From a checkpoint of a small transformer trained on Wikipedia.
Training: a variant of Adam for these matrices, 6048 steps.
Each number is 500 + 50 x the weight over its row's rms, rounded and kept within 0 to 999. Layers, rows and columns count from 0. Numbers have three digits each. The size before them is the row's rms in percent of the matrix's.

# q: layer 8 attention query, 192x192, rms 0.0701, rows 175-191, columns 96-191
# k: layer 8 attention key, 192x192, rms 0.0657, rows 175-191, columns 96-191
# v: layer 8 attention value, 192x192, rms 0.0624, rows 160-191, columns 96-191
# o: layer 8 attention output (transposed), 192x192, rms 0.0823, rows 160-191, columns 96-191
# gate: layer 8 MLP gate, 640x192, rms 0.0931, rows 0-13, columns 96-191
# up: layer 8 MLP up, 640x192, rms 0.091, rows 0-12, columns 96-191
# down: layer 8 MLP down (transposed), 640x192, rms 0.0858, rows 0-12, columns 96-191
q175 152:444496550522571411511522451552524536488527469524540433478436424467484564514453479536471564508441531376521439571541503440538580511444522553547499491520569466527483459422545516487466571419495427527516582423505552577459526505558454534534457588492464503497462468444393550444416476453495557553
k175 091:514509453582496484502493502545542553490530430589459463424482509508498494459527552545529474521495499486470482391618460494478502536565504492526523500508491425428492466569522355441489470534496448569445575541452461547527508456570493457549506486387523475501456454574548457477543492482529511533
q176 087:457489456441442389554438494521547531606527467489497447477543427481493540570437360563543487488412493369508457534447479478507535446500439594581559521549575573617459566540545530447464499601555456575476577482497483556498523521476558457523484416553530565444468556476499598459570534446445589518
k176 154:456450496411547454550419495453558493467458511473467507521505506435548495522454439519500493512458467453538504466391496537571527512588530489510527480490577530545454558483473494543486474575563408508486529402486423551499475590454604448481530442574470597429456596425547531519517496471386525465
q177 081:522441553440591565480480470457523445511505517466427493455431559457604477467519582471466518594514465554535525398505508522514506527466482411472485460531527448434538485470413513593521559564510566494509485419594435473527470532516556467480470512470418487540473539435484467636508541456450542544
k177 091:417479405597521499437576486460419466465515545532506553545478444516491514551497526524484603537451625534450624494479471507522464539483519504448430489454405572500484567526475523479597506467380521482500472554523565435464539474541504596461479588461537417607601453608570429441538477635560456459
q178 100:556535484522545544467543558555452569481503489533508520529500465461464480438583560573517470452538513498488458555550418469463488412486463528559504443447492524454492484537513464453493438448451505479524465575403549511476545440591482505558450521473549496492575399571437511456498419486619465425
k178 110:555566528559403507420576523548481498505511527512494456486412547570529505490451587446563528474506471501441479521557465371468506510425488506481456494491505451490600528461485459477542495404503564526497493573450599589409542464636401607514549546470570421519591440581441442515480456509552433445
q179 100:478481461417547413546444519507518493496498505511543471469501509491566471589448383484529575566395492458495486474474538552515530538547535484526595476555567519517528555508483522461512540494510475559484503444475396467480514562427529417407515477585449537466495578440503539420475507478467471572
k179 117:440485480451535445564441499471545548543503458441499531485430474485502533552452420558458510534409545468485457467442535510529522542524580521528564485529542553527390469528476493515420492589586429536479481380503481524487489587430553346445508456524458518489442524382478512444567543553454573551
q180 103:528557501570478537525494497517444500444469544602462548494409481484397405429552537481456460393563426510545492497544510498511434475509471479439455517482482537456500529518473524526528368504425569427550458565556553492517595397510477558511556446432598504477496557562593517546514477530529494453
k180 095:540539531626420543493565604513452455579446536554549470512476509537485416469462553482425488494436496470486514549543463413445510434453530473458469516549483489491528478482550475508528574452524564487490468546518557453431516526580478588559472508506520422483560494550439470486473447539595502564
q181 083:564504475552413593523533586484472572511507563573552541491491479530575437438536605528465503467554461569484556557489488426393493444512495519512504515483527479491505484534502477414562575460492563380449523612450543570483494441528481559560479547436579397530501448504478490549476489566516391516
k181 099:502506488652412479471533481494447534460538573499532505509515481491449470456541503502484475468556495551509509509604535396371528473485421478463402536450431475454573511526536449478563481445465527425535469594490542499516538482484438609521511538580548531533559357600485418520508437521500467408
q182 083:498505512442498542537468479461587483453397526420496546444511598419540533633454469508484517559475472473571500504377562503518503495456554455581592471531602531486547543376465551553512552546571446549481494390498394517507433499428492390493559496555503531465448562409519532524562562483436604518
k182 095:509421537413553433525443463458568471599463489462466472506491510501517476563499443556460499553496486487508541486484557599593510472545554493513602503489499568543447467451450462537478539566512466548499506375551445495531420558430557451431487438573419639476466567431579489493524557516484508546
q183 095:452558542491459458417505608400555503575484504547490536551501486545520549543551463642414551481570438474432422498542615607551540535506531584453475411560448577528515435589488520461473505521458395491470486476473513463506446485457442444510466436516528506441461626563485465523416564418458515471
k183 078:456499495484564454497473541584420469557434511547494456408537524466419461451532434456485530478522492464564582554493422554519478434452499586457503478522571516497413461537478463509415510432491483585495581422520515476517552608475539527470458489563553536440485554443529540588508513433557453489
q184 111:456501446547553493522513478495513435601498449529519457462428434476545383451485505594442572564529544493496521622511496428490503514511517488501529489564542496526456430471514566504485406477441480529469369433575550568451546518499457516512498549500426486452478446450500580543446401436476570534
k184 084:444499483474523463547524470441571563525442541442470514584485419542479560487516474485434402451499472488491510473520640519437490586393519530466503487439487541540484512437419478498459473443508590507441594467589505435478473587426548542475507569458507484456538487558429516533504466515492522522
q185 102:549487484590469434525488421487529511498449534493552574495308540581405459528442477406443399467488455494560519499480509541522473401435506567503425494460548369529464491575595490491524480513525412542506501510498531596542421513501505516530481400416514566483505518489473572540554543527548500500
k185 088:452508523499429539482536512405508564470503489503561495460571548515472466456543482526502550437435603498510435487545466554436488571437446479390487522515465585527588537504473484531523524503437547589495470613489499407478519450561521482529449511560578433559400517520473484504457547539493465411
q186 099:530500500583500438456435550489471508552491505483512417436575412459479495483474519553532488587528527472478353501531514510503459546537440567499536514523475531437455474522485498404473463466540554515565493436474454582413414437381491478623480599530467441511482509501491597469422462519550535490
k186 088:623471552461570517592441582511479448522530508538434491517429458540468510464496366538457477438497478442455516491501569442516544536484543569483455474504507526563492475589513592434448475495549416520480485467490551492504468530538419475480495411490565474450471456546538523507521462534420498476
q187 148:529542488447474612484480468472427361511507514478533563571497523473514453457518526398467461451513558587484641497408497582475469493492470350458401469481451452525568557497427428546560452580500592498459460540448503438509559508487555533452560487500508452523533462579607529536577496520515441437
k187 087:591501442509539576442533384485499518482514505431509573514567565521477429494465451487474522499402519505557455536450600467451401472548524593508526459551430452533520533498558499470521532510468443474461497397493526599450532499567506566557508460497542463458578449460462520431576524521467580534
q188 128:485493515584422470474601475514548534493503472501554496479511549524508523534461526571437500471480429421536429536560491456525552509464434562620464499517628565488554517458605486499471434468512450559490528489497540525504520461633497545571526547474543496463420474478426534566515557475491441446
k188 092:437538493477445503490494427423531486446504522471462489383573477519564582554468480427555531540563491579487508592475461501544440545480508488549540588565449522526461509422478508442490505492463507486454433503359512468481547453468499429571467474544501499536491469442522529509385426513534571516
q189 099:587495470463535527492436597432594541514459534515486552588566557530491546508584437578547508533692501586426418550520495575460463506542565524448574496529498482470443512529508449513516443491511482463456472541544466515427426548375518506468500487474480483500503495521533493552580476553495470508
k189 092:490489539481500426474492399429467450547510457411504526542580484579486548500483409411378503489446528578663498503382511496527478586451598545566499533487525518499543555464442519511479550483484545407491457519503567462508585536587529397539485493542506476565519508436497566443590572507554550578
q190 084:542476536504465439575540525407564419613384460537522499543499481473544550596500429502462513533604482519531492522494523480573491511499536544556498491533524606535391439485447558404477517477478428507429487454537578536528414499424449478407469534540621559462468433554540550563454428482440497484
k190 085:485507530570493505540448605462485538582498514423624461415456479356530496467497480552538533571399522519514504543563567521502514584624433500543508537538457492536441536462504376481522485476560524512525440473481460500556512617506518436549558487465498575483450545516508548508579550546380491579
q191 101:536465509498406394469444513488499528566495484524452514560469541542410439506553501553541486541570430524481410565483531573570425394535538600583589563532503496448462409524512504470524455498515429521443561482488428534464470437388479395489455490518503458430545559454477513521515452552609458502
k191 088:489491607520454527508469556417575569458536505410571432531519467559541566507523444567400384491573552525527424592524439601481561556428494443482507522503455511486529497563525560432464506492586583424508463502438451471520485478463453461504488431563585502493491476557481542489487537499420425522
v160 108:526536495439440526476445524484537622530556547474514571555431555593542524476670542542476527396467413457481511485413456617452380489513534457548468461498579502486456490528446470444488460523452414477500506497563512506520473547509541567522555502458532523482462559464460563523452470499521519503
o160 105:490485509447416478535503535490549482485368574453518503522388612470566492438556533553485455488466467389456503496464538500434489491402445514597607477519470510474461492516500473501527488510419445609538627554371506436502551530454498467434477509470511518544499507416569464552500573452524456449
v161 114:447422563449502487568545537429501438532536463586483483460479465472479450542523489532589517513564519522454483509522517542515506579537391481551415532538493621593394519523530475526507478502479501553558533461509604469524451435487481459441583470451518450402476461524568462521554437543410456429
o161 115:545485486525479516441647497528580506525644543517449514475486481478460488564462502538517384576443458500455375522580503506534458570505491464610558568548536512511518550547449445467442516485438486483496517477511538519370537561413479486615464533540491420481494512536444442410419513564480468536
v162 110:505500509526520489564471496504500522507449405487432526450480451546559449462541520506414452510552527526519583428536524467418538527511517494472429461423454587502435474546507462520518513530519503504508506476480584400485498432551547555397584407398598470412541567458595444414592557534433496519
o162 104:460509457511442492455527517553544506469526494467459441528481392505485428483491481611546429546521422506501402502565523507505562480463510617551587519578501576445530462511494509477449449512491487500605551497566455482459456520526421464468428579381466387524503481475520484482449531562455393519
v163 106:512425371478461473450490462482451528530486553388553410570536483461510558520531496455447428513412513507470442609491489509509406469545437552506501552522424527522547563491495485436489522397504489467555487560536499616458514554425491552499519595462540567549585512467514599582499444551522494490
o163 105:522465414454487493581487530429423484472443421505471440467486488502536479523536493407466517477441519581572562506441506528480473431555499503453445604469426506521485502477554474433519540448513532529457517505434427468446525552436508537429560404493532486529507527533590551563507584518481387574
v164 116:347513402522501458428602491540554488439484534497423556506528508399587531503547505627516480500472459421558423439516566599458545457415503535496518524540473514473514518548579458512420504468463489503524537596515367505500503545461517463497461448627484479522529505494486434410535536489518471614
o164 113:459525429500488575409485509495453490441631580533485514505541612504491507453444552440442456486565510518485470474541509552511515487470468496449468535442545454561445507477464512481488456571606554422474550592557459509515378494529576478406528522469544484573501441534472571569540518540535480523
v165 107:488477531503513565555477547634533502570615446506551534530509533497404463550527484474572529501479406444465440459460411511561500401567382480426603491506488491503459457433507519436511424509504526512555495466518473490561495549477454548516572559531538559504449555525523592521462508586470526466
o165 110:522510501556473491490549578577557417558441570481558521575552490498575471488535526522559450437423499407448507475428470499465443486448511374462537472486465584403508468519587519539507551543401467472499436469389412428513541521426466560590509526528623619512599478511552440464543522479493426517
v166 117:573606537483526521586507543526544595456591547547439554475434558549481454502540555530475533457529471436503433512502539499494582427513547584545498467439555503425467495464621513579526534534525467473479535541465528392462456503535527511449422456534462485343444447456450449570468462461539497551
o166 120:515508479506594488532523449529543565525484468517473512502458576452502491518433548533460486548519558403392512526546523529581579613514504486504560474521542487476523454490543463496540494470522393448568523491533598478579446468500458561462428516477433544540458484519432542555525494503537627423
v167 105:489500494525475526508480577550502535531522579408512498502404520559464471361462520434383431549486453452528597503471547420456494550512503559441529553544576561509473387502555383495548427458449521466440523487505569493518569566537462487438583389569543501468431483493480462607544429462497424519
o167 103:496421409457483506502436567500544443523538521523531577476469475569591528432463408490524453559495438471474638508456514526513523592485474509544513454569593552472482533543464497468499422498443553492510548480525562475516541514496400531454488509474609386483445537502462442532564555483471444600
v168 099:492391472490484509442534482548518567509522514509482465497585544488558476572559514512525497560381539453418428594581464459548458366499454450471529518509523438479536472446469419451495563442475541501505561515504475543586539566431499505609462568566546570565516598560576581470424559437534559454
o168 100:533504523433511498547536515514479528487408561508460498495531529513476551515532533407468453478481542483468495456448457537485524392471442416469487500439447499499466460464515543550542542620489463429467478457477475486506495540428595565437610455537641502488489522497589557569541519445526414433
v169 115:381451460553499437490494440441436506492363510471463434423545476408515515504461551462594530489551515501511551451523557575475428585478533510563485567480495607538479578462363441523487534438470415527435534560515477562479572472498540569543497463535474498561528494561573460517592485507451472479
o169 113:449504446475483548515454461501455483464588470502483407415498489487488491501480546396495465479485430659533576498537528491440529489478571556567437524494521444630460576495463558481462519557433584597398478478490529470471494440508539504490577487510461439519484525481488525480416522545483453591
v170 113:492497595449490505564504498617527539458469506569474575511443539515388518523417458471555538487468504530377526485426491466546517515552558501541520504514624493492474477387537516535629499544470530418487466563508517468514421475527572507474567541525441492351435487577526542489477510401535582440
o170 108:608474547473538434571457480459431470527386452513523514545437532453486518500568502520555499502496544421452570480576436524512426514456525471487577494514570517526584475544539438499522538505421480393501433482431624513518535441533472492522437629557537561441460552489412482464493442517496534411
v171 118:612407521483590506467430542355473521487512500513498501532541478541432401492465498472438512573510469481519507609485503436482485524510570496535516459496421486525495529466429474501516586480555546579450617464474579468454498538521486555575434551450450495550569420522579473521525497495533529414
o171 114:513536568436499463600553504489486575426493486501493555437535449518477507517516445456399426483438414440514497545538561462456495477515554503511492415477475426503510515489462513521514532472597475614457480422462552527563519498503550549452518404501549361411438549501490494493406455431517544488
v172 102:411443535469474488447541483547483471556484542398546468486513537518529538566503418509478344569480480390462534601542471496476484499485528474459601432595543478469503480517424479386533608441532454541521434413560457603523484515474479478645451534544481485534475519493448607533475519523575502513
o172 106:452476534461509532494451547405526501483385486512522532478544552508516497473528510444437537434485484453548606440408528444431415450506512438508421425427491481465449508502428542474530544548589405493375444510469543486458619520489530492503529508539634471546520439508524499549563541366518450495
v173 132:477520558500434447519476522500548566440487469536513403509452475526486463477504514579564541513494487481491424521516566526486665432520521656476557502443509486433496499517591556492474537527529477464500546563484433482547399506513506429480456525472523483384560436502520457495448519541508420522
o173 123:537494484512548502453490418484486598485463484509484452542573539523493521515474603515463528564504530518459399526534521541587529562486514497478531494452487411467510496498557507470493489420489430448512521504536533565560416482475464558480457584509402575514588504562417523532541567547511620410
v174 112:508532478487534476567450530491501531486467487503448567562472515648471501513449595497504533478488445682549561518409473456554542474595531555449488528472556477492527456508520555539612487524502530416495417475443535409484451487527482497435505490498513465456481486525475504404484432481486506525
o174 115:515498460462545436581384461483514511511462452484437525590482430456460539513510434515582584473519532602509517470510469448532424555526485572463462499527509472516573435485495401508563488471441589460472524415549558494512526489546413546592444577431407652536485489539535517404523425478413583507
v175 105:487502427460477446483510395481484453463498549521467458512571478482561415529440553489479514622566594495617550509557483569502476490595530535468532512478536499536539494453455441502521554531484464470385541456537485463530438516506469545553375462558531560482454467554568424486572546455486465536
o175 100:487507477434528549480512482545504532461555516505428494464554530529429413514510600427434508477627424593534516459542483508550524480531521500449514452514537419522523541516548519481604490514568504419448560451604560449462482481556533576459522443522474413456433434511526584441445536518477625365
v176 118:354536586484407449493523459511499470457369431478458436484438561416538528415496524473481445444526506585489623453538542517496486568454554483628489556544550544445505545518498549565549442504428496454424492532468488509449536433521514443463533395503522515516528529526453446558531491466477484505
o176 119:562515517473493472445348515469437492487553522559535367515446438551476530463480476484555561483579495546484524523524459492446489600500501535630471530491507544570433588485372552484406480498398561558447512542623531463502519446528522472493443536479458482486450548460509523474485446588516434538
v177 118:381470424554547388451476367421615466529449452451497566461517455522457568474375473400483503494477491552570373563396447460520464497434469495519514482446522516489583513486580494448497515539527501492480504491443459451522399520596466531454554528496497527478533540425533505503478450549550564491
o177 117:492543521486530520525487471492494457520501432516484545483507480471520509413544431555531516536539456544562482457524441515522473510491511509455479488488447468541545418476414432511459453528525444433506512476537520485454408567640503484454566479442384545579494420526548498541627494455459534439
v178 113:455408404513481417476556372459581497457569502532474483464572461418606543509437436549516456569423532534563525492520513530494469617484389519543414585534464517505528537573507478528423509513504529519469554487630412569609498483429514507501493535489556489560453510532503469465520590467523565465
o178 111:501447477462450528432484452457479524458590537487467528492471499524488458405528556479508466549533492613563458513485538572509487400529456508526488521490455461505576501538456470598491487553639604496521576507509492597463558553531504428471558473494564333474463441493525481445422451556488494468
v179 125:592561553538517418485510506469478580493535514492433577565523386585371463437514573498498571486479553555465411540494526517530542488536515577484494498496574475485487533504483532553561495564565467478466481520453571418467459546474512500496362538531452498446526396524509479432506421440572493521
o179 120:531463476467581458624507446522445589445475434527487560530516500489451552562466518478475537551512551545463500518488472477582526512527490516448493496492520455539523524477610372518566541458599534474510473400482558463554439429507510565520474483463362624431515551514489557488535468474466623424
v180 111:445477458516491464458571481473480541517546541458521462487548392505459517440542528475423465538469541498524555503577483560468447577493501574521458511515496566512439499550441474443463451470576438519571446540532537550442496539529520526563472436453495501415483419494462500489625542462501451545
o180 119:487435461533479563506430553498464533462562442481507440462436446474447504531481591492389478461435476570473608535424499543492480516580511566530466507481602562521530538448565435524482536453707499547569477477547453384438489450457502517493490391405544493459459494484532490474483563520538471547
v181 116:546431479405557512541518466456530488573567536519596585515486548527435532537467448499498503451448529473527491554498504531521370478475452505444467500481520405563552494445419513497532524477530519506559383466536570502529456588511493611594510508532469543503422518495437583522464430450555568441
o181 120:501486543498519513587563490460540536482405474468546556450486504438507486510572484487492505447438492448550548545434499439518450467467440460458464527499485465473541460505464424550533573458455504445486480458434497486492617565483505513552506442510587536489413476518533515484567501372517490414
v182 105:487576570501458511463408499519582572422507482555509485497552560493477417494601565601466509421481438535506522473445494509448577480558587452545567472446583433492485460535597530550539436541409481520493461502446442435454499501498521451462553504507503465490432575533436492512438540528451440559
o182 108:563548522526485506484421510523500532516450552545529442568531510506526503507535523519532471529592502422473455530478487476438527484473488521571589465463422478449493508482518549467455459435308444545509582570429508544517452488476491510470455478486436611507504500509512492474509586522529478522
v183 095:534504457483538517527526524582500421441506532493521612419497551553503575474490435473513464615501480362569487408498528542505509528410494532486471542523442572539540545456445491421475541512513491645503516520547474612577439571477467552524487489548551585549402434487533498383488590466574496514
o183 098:465508553542474576399553510493483453495561573521481673487484556421497459444466557540469548539511436555490611430572502505484492494507474457383519481470501549471489449534511568514558500532637562528597498531492529488515475543521482460476505526508636408506526476466539445527526479441541532438
v184 112:433473593560457506470444358512528578577543399429473429506499625491477455494529561496390471476470475476604457507491529440526515484399591438515517585456500420455525528459515569477451612479475453456451471479485456533508491569465468517556401579477414410517499588461507565512368533473573584534
o184 114:444512610455562500520456451415567542465371502513454477482485529521580509469548568496544505571548530382490526480379546488513579479530510493497513489551431437533466377398418543552502488609477349484494499506465545538543428491480548610437536566514424508525446491539537486556559478406501552449
v185 110:433532475495470430488567505554526504493516475410456474447506493476489403504462496494431372512550498447605485494525537472465537519430532534598525485457473585430460477587538503496465536503505486515470530487583525479526477505554541431482439467484506472410511511462459472566602571487582399615
o185 108:453501492504528553457431503511530586497562456572453455475503522541464453458477542514408458553555529467483448482433540576463600564536536519584468484551549561450495477522514475511476456505618418502470546519517555458478417462539522501409468493429450401537492479452440519583540519519484524536
v186 108:564535508414542478543543607385468443409479492618531557460490486541426515489477558449529508442631497546474550618513507495493519431567522508447499386401520410544515509549537517546603457546549503458500575489520543399467476382532516494438529489490521432458490490462500539604439491519458421473
o186 103:556548480515519445538502415548511477541459469516533447519512505499489497583468489576510537420481501428420419558514502428496576500490519559548535495514462523474507503501542426455519529461386437460490493465506464523478518431515455507578403486542530597445488536539471495438484536512555574458
v187 107:517474433466499507502499550598575527515572434529512495546474397662454542558433430553543469499452485580462524461494509500442492459561516498571493465507553511542515506470533518455543515544559488481500444449483519483481469475497556565452564427491542462322511469487423552425557463574450460520
o187 104:468425474453483443483445523439534538465425429417502420537401501436417486493514520528592579473460499530498468452549474498490399552380449489573594494519545524394559480532500384469487498494492469461535497495517460515495526513525403419531420584459519495500572484500422507452595483489448460487
v188 110:524497515554471499575494488511519411425492572535533547535458457512519458551538539443442560476531476507506578389559503535549533463499535454500466388468484404391484510564551516621506438549519601458521486507474544445535496455480550531528596478427504508508477578469503605464546578460498582484
o188 105:475509550545386432602525460600485511514497529477546498540536460465505534512473563577580479414591515384539471463503534514507514439510439506584553530563500587516515509522592457515477496436506478446604481527485370446456530450461445475454501506496485493534490458492548454478567501528525416523
v189 099:492539517449528550534459448473541502460418498503518555568446481588458462490571515533510422377535481574563524391464492566436469489534567447444465447415553468505464448583527457577556444554454481482487441453479460470557516481484561558463604372468578500486561541420449426521610544582486453448
o189 099:527551496535405524457479520550513568491479544476558448504465530527528405446488454598579506483520436437503437547522490487502492492432436540624555427560487498476503522528485453491452457409330500528576565496480469548438528509550376423467469533439463541525515487455485517474484461557501458468
v190 096:488456477557437514481537484541442438593519519393582424557504487546562580532504413580465519522477465410525447588491544561529460538510482520514494559623433554484488444469458492353371493379487487518548522466525521614510539568516441495514473531526496482587540373532532619595542537529482494531
o190 099:429479484450539532449563530446504461448535510456500566435469493534524506536418526392404553492442502567548608488433556495473430546569506438399400572458564507512487540423487585476467535557575481516404552501488516441507530551460552543526587502523649464529550436468526442547544539465511510598
v191 107:529539516508511507470516500578490475511470618511495512417546541406567523515505573520509461538513450532416596494440470469550545532460555477539497477638458559511474353434481529523519577473465527522521446452507504537508530487455440535503436596515457492625371455570550501483434551444467545507
o191 109:496521531486475524547434501502505410575536556516476614508459541524482534488505485440444463500553514518486610506489522445437481466560500496492518459544481552568472519393462580501532501600634523553504461493445551550526543496482529508516483457529555550477440491465535523440388471478493495540
gate0 098:572575531477487617467518449620495439473450482488501496548515482472510473541514466463409508490581413517443619434521539541485514518489540511474459489548557451534572454455471499388517469456471465503410393612573527523418613468502453522512536463530543470447511513491538521538498353528570493398
up0 100:490475485537505522408391694453479558484438512445484549423408465502476517464560499503519559451479531501519420481508506566459464453433587463498507496469476522528487461534568487484463490489478428538510506499537573445634491608529468448524557447475470454592515483523476512488490531539410484592
down0 096:525591424526519546433526525511524480527514569478443490525513445510411552510575530559589507526528472544510450508484443538452485500506502456570533474383532503490535489554436637478453561439452506489553597572534504449567555511509515536503527483528393518452485524523468445466446477461508495518
gate1 111:450542431566445517572545450456484473469559546581522460550536561493522455575485602564544534536475531547491540489524438415444566460525492439514482525548483458476562482456571462514560551490375596442502449520562576442486402383542433465603454548532469530517533479532492536496465583557579462527
up1 114:500461473415498527491458429447578574555474517628584467486482554544530502479551536558462443527635428495471485573503567461435496537430485535457621497494434471430458458543527488452435501479507485467444483433487499469554599451536445534504531551461527519508470472501490520522572545524527438443
down1 109:386416468553459497600460447435562532541518424515453534503510486526591470598468476503481515514530472584479408522480498473559496533533458414488501451511446463354473508481512429461526466468408466529466391507501410529509538451487399405515593508591533553517527512421516587536567625461532514530
gate2 090:466585490461458545501549560432573575500492538563450537494512459450518355428488547440511450541493540441485501503534462500470496470560485517514482510501476496521513484548609564493490551514506469487474478502484437503444414559431522496546505483476449427576523556501582464433422525479589506578
up2 092:516443495529471568526543507448509565518533545433585525455532558506487438511380578536405471478503470451496469510463383560553466493440423551440389461471483396542541509414560362430472520524515507555493497469585516564609388519484522424547421507587457474522508511520505507480410497499520545482
down2 093:501482424508500441468443494504461504480562459491492423447506351449512427491560373479456489470501499406569530495413537551435511509487539465512420511482525506501534486609466532514582532415578538546480490478513560595567541514475560556535483462516494555469507506517550520538494433614448507486
gate3 096:445540469525575403421427481475534490483471494580456469474526546458526425496421514523564560469544505551493494553533491538499444526589492516439455576543542484474491428523570496511575502431480572516476402472520551528458482472526492532425503610542444427461515488504497476481492548523558401562
up3 101:471522543508439525517532530410535456435458501488448492423556420472559518469510564454482439552524488480490461469479434491377631514417512532538545503508501580588590554427465545520480538485487537466461497491365522571525449426447420555538533384474482468412413511454435423518414537385453581403
down3 101:509424445506524507562520589455468415426536472491437590514483486458559462441526477463545446423484452481589525485568582449529484525477520489509487481535491508433543434486496483339552477559419566436396529457486499438536517442442486455421507545448502524446506487565547485416549475557482536576
gate4 105:489473511496525536585463447532503555477536456408406466482504510454615552524551528451428440526476514530492544561513498498481516452425496509470401457519523492514457437492461471406555539491455473531513456480473549411449590516531379650440505485459560510496521403568525498517522612448539490410
up4 106:526460423440455528565477528541621469495509466443583470504517502496614492505581508495499504428449512467420405487500512468531518481459470569508489430504522467524434474524535548459546455536415417457474514554430458453465462470488541529499520526429569529450545504490427444527595473537501497507
down4 107:446434427524425430450498458467470471489581493544431496496561498462501523570535459518631539478516510520575521523483551450422536502487546564543461517512522437462489500576523398366474488499381497488564469580525442522475428473467546478548533515596518506522558535484432429469530546505533479536
gate5 101:470596493474537524515549513607454499455493510565462439485433474467474407500498497515428431468416502520512430520541445629442591450517500498457501470450492441571505517618586478480456410485490496506474517440499461494409491506530510556435508499438522349497482512537483460381517495556436454447
up5 102:479531485519438509624547402584490405572530501415424497494527464520404513460511488541480476416554511584564584470507573499508475506530470530583521458484477415488429518553492509505545491571519513594501523535417523476512425597521519466494502515430511494456508509451545471435494476455432589390
down5 099:553540459494466546488470470488493440492366456495502557469477555397461616384526421428440569543522536581489411502433440507514529428466497505510514461541477425448417435535551423438553495574371499518507516526430419501461514479600447563551551572529439591500505496496560537568454496488522504525
gate6 098:522465508506483549480501479522453477506568504473539665500460513531413458528429543432471581548433537572403524525464443485517478556397526507458534565478512442458596476415487443526533535453525505517533512504525527533501531485550442519645483508541519440495444482494520456559435497515527503485
up6 102:531468537486396451573498537467462552528585483503554557435467464507522452522483486536545494543377461423485440529507492566550478516517549578456600560567521501432579540541538435470406501531524452497545478446502509486572509519534514508521512425504512529440395462487472407514542510505530510551
down6 101:478434461528487417454486513458478507536500489513510484577498517478541569490576480568465440590496590511487480472442573471505515574501397500563555482503501504579387453548516604495439616453402452423423456430524492485453461506461553450414488448447546501410518472519483556404538450594481422518
gate7 101:471533481469579556525459472501531491500512449478580460553497484611517489423476552485521448460432558484400492499461569501524438480538503461555535494432434486423542434536533509372457518506506516505519543525556551534544643538505495494471493538486524530566592470525539504418525467550499487514
up7 098:521454544478512466431465532503496520561386572532593577473479541490466624522415521468565557518608543531509361534434553489501470472405483550485520448441361558426458482513503443493519488434482546546498536431532529516542470502567503403529508535462532527560554568465516449398501421597488514513
down7 100:468479538495449443611507605511537579492498510473481487456473458454526519508426460374455493538410474582492494540551514455428488457493452496530482523563526527481562516435530561531528518536461562416452568502411434353508447489468495515487415565560560471466545510520495510449460495458465527570
gate8 104:553514558535426605390471451603456532513483529536507529538496473564533532463493518448601553531434450476465445541478539509531536425384554544485403523506529491449536533562538500461442381439489535514553485482589558508508525567457473540537508531529513429458526511530485381461476471578420475463
up8 102:463466556502414518444503498547480554575511369537477411550443509525518514543401560468575553537522441474429497468580541548496484427504626498482421546502545519493466420514496532460517591508507479431573421554469482468484506489498524473508488474417555439471516502564448421424553573506419524496
down8 101:511448481498538513436490554583512556443479384522550430474409468541563521582504487535456472473592444538538574532464464482473497481450480499493413511507512486501534413597574495521523494362459546469626507398530410572560561512485479486538552475496379513520468564508456517440496611520477596579
gate9 096:441517487515479462445480468551436504559475556505452461494430565447460432446488503564441491425481451465489486404524523417545547466483547617517518460445552486473542431566511485536474509443453502506536524436550577374452480530566422481528545571525458444463516524460489523484478573428483475527
up9 097:440480436427459400527455452475503535558537511551474544515499477509505492430577574450525515510500576472495450481522561503546453499519459510406430524522432441452529539635441481538520490507509528362471492450488460442526492417611539411522533522484454492424508490449501576541511468451516467565
down9 096:461590477603493517460483490536459468599526499436486418532497596512474513499532610490486489510502428544490558527530466582487443521472421462525596510564513439480501469476485483518484536387348565559523516534485539653408440533468486472476472532590418554560439465566435504533515447519580452491
gate10 104:508467486546465509357512573626536421510507557521585559529521542516404453510562447498503494444416502403510484506516454472524416494497483467575483447523452488438546478498508564452503441457495519547497452570448478511545479472538472576557483539548605495478581481489395461515429516547556528480
up10 105:566508495518429495561554521564391443485486462532533504598491513444541418416557599582517499510494502472415528597512520487421450554486504506470575516537499511530495386400526448525498513445502527466539489504492553565377439462487584548478434550481533507528510584442581312550474496531537544473
down10 105:499451455501546620480511492549391515446488529435486454558447480429389392466467498539511548528454469520509432516509440504583403490512451397392618465579519578531506398500470453512481476548496475613524399511620550505517479488530443474603513532522540490491507533586444439500497517547546516439
gate11 102:483489484539558534477478562572513536431503488581559373500534530456450481551563536458537465520537490473534533449607500440494480532389561475452541590459540443506463520514451493466456534330476503400460489553585495503423578485565461509516550577599461458564462440447544586521458455500628465492
up11 094:556497638456486546495484462528586575524402535488539487487549479478453550500457522467562506431537557369507437565521529502549540460524384373467448477503490458531485445519444653434534561396476430535450501504474485595551471462465491426457495483503451540581505459499540526539487448440515530487
down11 101:535404481545454456462423489508462453496542472474496517479471487527551586423485460523479524424347472554490566551529541461591503503558491566620498514534487540550476526596647502420477532565578494563498435569485487432599521524464581538496454497441493458474513516537447507492532549406459535441
gate12 095:525493557484527520363509461510575463504457443449474462513429461506494508522511584493456542440482525479358470466592493494519436574502531460418572504586509570511526468516515488488586506480391468546571369606524592485539499532521465610508450584467447530562507512518505476524492557526532554490
up12 096:387473546523591527460414500460486469538550431433474475507495514605464449478610554523481425511426547470485493484367436515442452581498473590489484589501449537520575491455483476531488496474475525462488587450540547441532489455524469508525466500491461527505444583440553513472505509463588436535
down12 094:556491487527450524530475579535540432558429518553469541538534468514503530513432533430484572591590487439403463496479576518620586470504489516496485387492550494538443450568535561484513460502490509462495438432522427496563532514503475480548484517529515369531483490598483550616485499504500509473
gate13 093:480504517560418467480601497457441506478495456490406492426565497492369540450466512534485467460453434480480544519465476503461536533472437529414446496576490420553594546493501504457625490451539475481470472498473511438474487460611450551511453523454571394510541481532595509582415661559558426506